Each number is 128 + 24 x the weight over the matrix's rms, rounded and kept within 0 to 255. Layers, rows and columns count from 0.

# layer 6 attention query, 128x128, rms 0.134, rows 0-24, columns 0-63
[[158  90 122 137 171 148 137 118 117 127 116 162 153 134 131 142 143 143 147  79 123 149 122 161 139 145 100 174 112 148 131 127 133 160 153 155 140 114 156 130 125 107  93 139 134 135 122 123 157 152 139 138 156 132 131  99  86 126 169 171 130 181 133 171]
 [130 136 128 138 118 143 110 124 129 143  97 125 143 174 151 113 127  96 105 102 124 134 153 123 146 126 103 160 126 118 125 124 140 106 109 102 126 171  86  90 144 170 118 144 122 126 141 135 133 140 121 115 133 144 130 119 148 137 126 125 117 128 123 137]
 [117 115 171 139  80 117 137 128 149 157 172  95 169 112 128 125 122 141 118 134 126 131 109 170 142 136 108 105 133 163 141 108 158 140 150 164 136 129 179 110 138  85 104 144  84 139 134 121 146  89 173 159 129 125 139 136 106 124  85 103 103 152 155 136]
 [136 143 180 119 136 104  95 103 118  98 106 134 147 128 144 130 140 127 134 113 100 104 144 142 120 109 115 119 138 141 126 169 151 112 153 150 134 109 125  94 150 117 135  92 122  87 113 158 138 153 112  72 141 154 129 108 141 141 119 109 149 121 118 105]
 [ 94 124 136 177 138 153 130 168 132 139 164 132 142 103 120 131 123 165  85 129 142 121  90 119 112 141  83 135 138 128 116 104  99 159 134 123 143  79 141 125  89 110 112 161 129  93 132  75 141  79 127 136 118 114 131  93 107 148 116 125 117 150 131 110]
 [113 120 157 108  82 107  66 126 133 131 137 116  91 102 114 148 101  98 101 150 168 132  88  80 104 111 134 123 127 104 120 107 126 149  95 114 144 117 125  97 121 114 163 112 102 125 104 143  99 114 132 107 115 100 149 122 149 105 120  94 139  86  76 125]
 [161 163 119 110 116 136 112 130 114 142 123  89 133 135 123 151 164 130 125 132 169 136 119 133 124 148  84 157  82 166 162 151 124 122 137 133 131  84 114 132  82 142 123 124 100 153 105 118 120  98 164 132 172 116 126 115 106 120 133 140 120 126 129 155]
 [104 154  81 147 105  66  90  88 128 134 106 133 113 132 146 111  91 124 143 139  82 122 113 110 120 141 171 145 128  87 136 133 108 122  93 105 137 135 113 134 152 140 117  97 134 124 101 109 114  99 111 125 147 141 153 101 144 139 159  99 104 121 138 124]
 [149  84 187 128 124 149 101 114 176 133 155 189 136 117 140 152  97 138 117 124 122 132 129 108 128  75 142 118 140 161 107 140 141 129  87 106 149 152 143 106 141 105 163 140  81  97 145 165 178 152 124 139  99 120 135 150 118 126  98  83 125 151 184 128]
 [ 76 130  97 143 122 175 135 123 102 103 159 126 148 136  92 120  95 106 114  98 120 116 163 146 155 119 111 156 139 122 106  93 152 139 110 143 158 105 105 140 140 121 127  90 125 128 121  90 159 110 134 123 168 129 134 140 117 134 132 146 144 111 139 110]
 [ 93 199  92 135 125 139 132 133 125 145 136  97 101  87  86 154 116 144 101 106 117 120 139 157 107 201  87 102 144  90 142 138 153 127 162 110 149  99 148 175 139 158 146 166 161 175 150  75  85 110 154 144 168  82  44 148 108  81 145 176 136 127 107 117]
 [104 157 126 117 127 149 118 171 144 149 127 143  75  78 122 135 141 104 112 163 132  78 175 138 123 176 101 148 171 136 131 148 141 123 147  99  54  99 105 147  96 157 129 121 132 147 120 130  85  97 130 137 145  97  99  88 182 160 100 130  94 151  91 134]
 [144 106 123 100 136 133 150  86 149 143  94  88 129 122 126 131 126 121  91 153 133 133 150 153 148 159 160  84 153 121 135  88 133 172  63 123 128  95 107 106 147 166  94 115 147 136 130 146 128 128 179 149 124 171 135 125  84  95 135 122 159 157 158 147]
 [143 121 130 130 119 188 154 108 190 115  99 143 124 130 131 152 108 130 105  99 179 110 134 119 145 145 177 128 156 101 132 153 127 119 155 166 144 141 107 144 144 108  52  99 171 147 163 147 146 107 162 122 105 145  96 128 154  95 135 172 145 139 101 159]
 [ 99 132 115 128 126 189 137 159 161  96 123 125 139 195 157 179 109 168  84 144  86 184 109 184 118 138 125 152 168 118 181 138 128 160 178 108  84 123 159 103 141 112 155 193 184 109 129  88 130 110 180 145 134 171 149 119 110 112 109 119 138 119 121  98]
 [180  45 163 125  93 113 127 116 109 161 102 151 126  83 121 111  55  83 183 163 184 153  82  74 129 132 140 116 112  96  89 202 170  93  50 138 136 114  55  99 121 124  50 102 139 176  98 121 168 169  97 179  99 148 178 230 106 145 143  94 145 138 237 134]
 [ 93 137 113 115 109  81 113 164 142 116 125 138 127 103  85 154 114 141 136 159 105 109 118 130 140 143 185 104 150 132 167  88  97  98 116 120 161 132 148 147 139 136 150 118 138 144 142 111 103 188 123 118 136 152 145 135  89 109 118 131 101 128 134 112]
 [162  86 156 130 139 115 144 119 118 110 116 137 142 126  97  91 166 107 114  84 150 126 122 154 151 124 110 154 128 119  92 149 142 163 148 117 142 121 146  82 170  98 127 134 128 115 145 114 121  98 135 130 108 111 112 111 137 145 132 142 152 149 137 143]
 [113 121 132 143 107 134 127 144 123 141 146  95 157  94  99 134 132 117  92 154  83 107  85  91 119 150 132 115 158  95 155 128 105 129 132 130 168 103 121 172 132  83 103  81 126  95  73 151 120 136 113 144 149 124 160 143 122 116 128 109  85 127 113  98]
 [134 114 122 138 124  91 130 118 125 101 131 133 125 150 120 124 114 156 130 146  87 131 121 155 115 140 153  97 101 109 150 133 126 127 119 141 141 134 126 132 114 127 121 124 148 139 160 149 125 145 138 126 118 134 148 112 135 104 121 122 143 145 123 125]
 [109 152 147 118 141 143 132 127 133 161  96 151 116 104 132 114 141 139 139 117 147 151 122 140 150 140 155 159 133 137 104 128 124  92 119  94 111 151 133 128  91 119 128 115 130 121 127 145 153 108 112 158 146 142 117 124 134 122 134 132 126 143 131 111]
 [134 153 127 110 112 139 118 117 133 126 149 142 104 106 140 156 142 136 110 152 114 138 130 115 119 119 142 166 118 161 125 125 150 113 133 120 146 104 122 126 107 151 146 145 114 135 124 130 137 152  91 129 167 122 143 115 131 148 131 147 144 112 144 105]
 [128 114 166 128 125 120 126 126 108 108 140 121 122  96 139 146 102  77 141 137 123 119  91  88 100 107 120 141 154 129 129 132 132 145 111  99  90 138 162 162 149 136 139 114  93 141 156 123 129 129  96 140 150 134 145 150 124 110 109 128 148 136 140 105]
 [148 150 155 142 126 110 125 155 148 121 152 102 179 111 128 146 130 101 125 142 107 146 144 125 129 114 159 115 122 134 127 112 121 116 139 136 155  98 174 148 134 115 148 136 139 147 161 161 127 139 125 133 158 106 168 138 115  83 114  94 154 171 158 171]
 [124 122 100 110 159 109 128 111 137  75 104 141 130 151 119 116 119 112 135 167 175 146 161 107 149 101  76 152 104 180 134 104 130  98 164 109 132 169 121 130  76 135 181 114 105 149 137 127 116 165 117 106 174  82  93  87 118 170 133 197 112 118 117 123]]
# layer 6 attention key, 128x128, rms 0.134, rows 0-23, columns 0-63
[[132 125 175 150 149 130 154 119 147 101 134 144 127 114 159 127 134 110 113 138 120 136 134 127 119 127  96 130 103 126 115 144 132 136 139 147 133 143  86 169 127 145 128 110 108 148 154 112 114  78 103 145 125 113 134 131 128 160 132 128 111 111 144 137]
 [131 145 154  72 135 141  93 117  98 124  98 123  93 143 154 123 130 150 179 142 150 111 137 118 167 140 126 124 101 105 144 112 106 150  90 124 129 131 115 146 148 105  95 128 128 167 109 142 128 120 155 164  98 141 135 132 140 125 116  99 138 135 122 154]
 [111  95 112 163 161 182 112  99 141 140 147 129 193 168 122 112 140 156 104 116 122 193 142 138 154 141 103 141 130 106 174 121 134 121 140 133 157 104 186 115 164 152 156 152 128 107 106  90 100 115 122 127 103 147 106  95 101 102 143 125 130 131 103 121]
 [ 98 137 140 125 140 117 116 132  92 128 164 122 109 159 119 152  98  91 107 117 171  86 130 102 155 117 129 136 147 116 130 177 111 124 156 113  95 144 116 136  95 124 135 129 160 106 140  86 142 145 138 155 132  89 163 107 100 178 130 105 106 139  93 127]
 [142 138 131 111 148 136 129 145 135 131 121  86 167 123 157 156 104 116 100 139 139 150 112 147 172 100 112 108 156 111 142  92 122 120 110 120 128 115 131 152  99 113 132 131 136 135  79 110 171 130 130 145  90 162 122 134  99 123 127 124 130 112 145 162]
 [160 155 127 131 160 168 129 134 136 118 151 171 117 107 144 122 150 117 133 123 149 103 140 109 142 138 151 116 132  62 118 164 125 148 108 122 154 118  95 139 108 113 107  87 127 129 143 125  73 181 148 137 124 101 124  79 123 147 173 110 120 123 133 156]
 [129 170 110  80 131 132 129 151 148 158 115 144 121 108 121  87 145 155 122 136 154 156 135 149 175 161 169 140 164 125 140 152 116 137 171 142 151 140  83 128 145 119 154 151 125  94 133 128 125 132 123 109 147 121 127 122  97 152  81 123 124 150 145 128]
 [168 135 143  96  93 123 136  92 111 168 115 137 171  82 134  92 135 118 149  81 139 165 134 149 124 112 117 137 144 102 115 126 173 147  93 115 130 115 137 131 148 130 108  95 132  93 136 137 163 120 122 131 136 145  67  98  90 148 117 123 150 151 132 145]
 [152 114 127 126 163 124 135 125 146 117  95 149 135 152 136 130  81 138 144 141 134 160 156 118 135 104 135 118  97 104 119 148 133 117  87  92 145 125 104 122 143 140 107 131 136 117 142 135 154 180 106 136 110 151 173 122 100 150  84 126 112 144 142 121]
 [ 95  89 100 175 128 126 117 133 120 118 145 109 124 104 126 113 152 156 146 145 142 140 142  96 157 134 123 108 135 118 145 101 166 134  78 167 120 125 134 109 165  85 135 124 146  90 139 165 110 169 129 136 140 123 114 128 124 121 134 128 139 138 169 110]
 [ 93 140 133 176  98 123 155 106 140 134 150 161 133 106 148 121 151 132 157 119 152 185 164 128 102 186  77 108 107 137 126 115 152 134 164 139  57 177 122 115 134 144  87 116 143  92 133 180  93 159 158 115 141 113 113  82 142 122 127 148 123 126 160 122]
 [126  96 132 101 165 162 127 171 164 122 130  83 127 108  79 111 111 153 122 109  95  90 104 118 159 142 131 136 116 123 137 146 105  99 120 127  95 128  88 160 116 123 151 157 103 156 137 115  88 128 160 129 127 126 135 139 151 126 131 136 109 121  95 143]
 [147 165 144 121 163 140 154  86 129 158 115 156 119 122 175  71 101 156 119 143 120 106 120 150 152 166 161 127 126 119 123 178 148 126  56 120 158 108 133 139 115 156 127 102 124 111  98 152 164 127 157 168 115 136 133 145 116 129 117 105 157 110 150 155]
 [125 129 159 134 125 135 129 140 109 108 108 124 117 116 140 158 133 167 118 170 147  93 155 144 134 125 138  89 153  80 127  97 118 126 108  94 105 113 129 105 119  96 105 174 144 165 133 123 121 106 135 135 107 109  85 126 148  98 120 160 145 171 124 135]
 [121 111 145 136 147 126 101 153 139  97 142 122 158 140 136 148 106 157  62 109 126 112 128 153 141 150 108 146 172 105 140 115  88 101 108 166 107 131 125 118 119 105 135 149 152 118 145 101 163 137 136 126 103 178 186 149 132 170 134 116 124 123  88  88]
 [148  81 123  87 158  91 154 120 128 118 132 114 141 116 158 121 111 140 140 146 129 170 148 123 112  96 170 129  87 120 111 136 129 111  82 143 125 154  99 103 101 112 130 140 126 147  80 123 120 122 129  60 138 168 141 118 123 111 117 131 117 140 176 118]
 [134 133 125 178 130 116 156 109 118 164 138 136 147 122 131 115 160 166 114 123 115 117 106 124 105 130 116 132 134 156 125 120 140 123 115 132 145 149 138 143 107 156 149 134 105 120 163 135 126 107 116 100 129 123 108 130 136 161 107 159 121 121 165 149]
 [146 153 129 121 137 147 120  98 118 152 118 136 143 130 161 136 152 135 139 138 122 151 130 123 132 107  96 140 106 144  94 146 115 115 120 125 114 134 141 120 146 137 129 121 133 136 144 118 127 102 122 148 122 106 131 144 108 158 113 108 116  98 124 130]
 [111 129 129 144 142 123 103 153 135 107 132 103 139 131  94 107 107 144 101 139 115 138 137 167 143 153 135 110 151 125 141 121 111 134 120 146 144 121 145 142 143 127  97 129 110 120 138 148 155 112 158 148 147 125 124 138 115 114 123 122 109 115 137 134]
 [124 118 131 128 145 119 122 146 132 112 142 126 123 121 133 131 121 132 135 150 116 102 109 111 129 126 140 144 126 110 138 128 148 138 131 165 145 130 141 148 103 104 174 104 122 116 104 116 115 163 134  77 160 142 121 119 134 122 157 164 143 171  98 132]
 [140 149 154 145 107 157 132  94 121 127 121  85 152 116 143 126 127 173 117  99 131 124 107 182 125 135 109 124 107 130 123 122 125 146 103 133 150 126 125 131 134 133 121 123 127 137 126 118 176 119 110 149 137 155  79 137 142 135 113 147 164 119 149 128]
 [119 119 141 168 109 164 110 103  98 136 104 110 125 126 123 127  97 116  99  89 154 142 124 143 107 105 124 112 174 117 103 169 130 114  95 102 138 110 168 123 109 165 127 124 130 144 165 134 154 133 101 159 119 134  96 105 136 119 138 116 144 104 128 118]
 [162 164 106 160 134 121 127 135  95 139 100 125 147 166 147 118 140 115  90 141 119 143 113 109  95 143 123 126 124 115 154 137 166 154 140 131 129 151  85 119 134 159 131 120 124 162 109 129 174 113  81 171 147 109 134 152 140 152 131 148 154 104 144 120]
 [110 148 120 102 128 106 137 165 113 147 151 113 137 133 131 154 145 141 105 112 106 125 120 103 100 161 100 138 153 108 198 132 102 177 114 123 122 136 136 135 114 138 120 157  66 134 146  75 119 124 119 163 178 112 146 135 158 113 147 148 112 135 115 135]]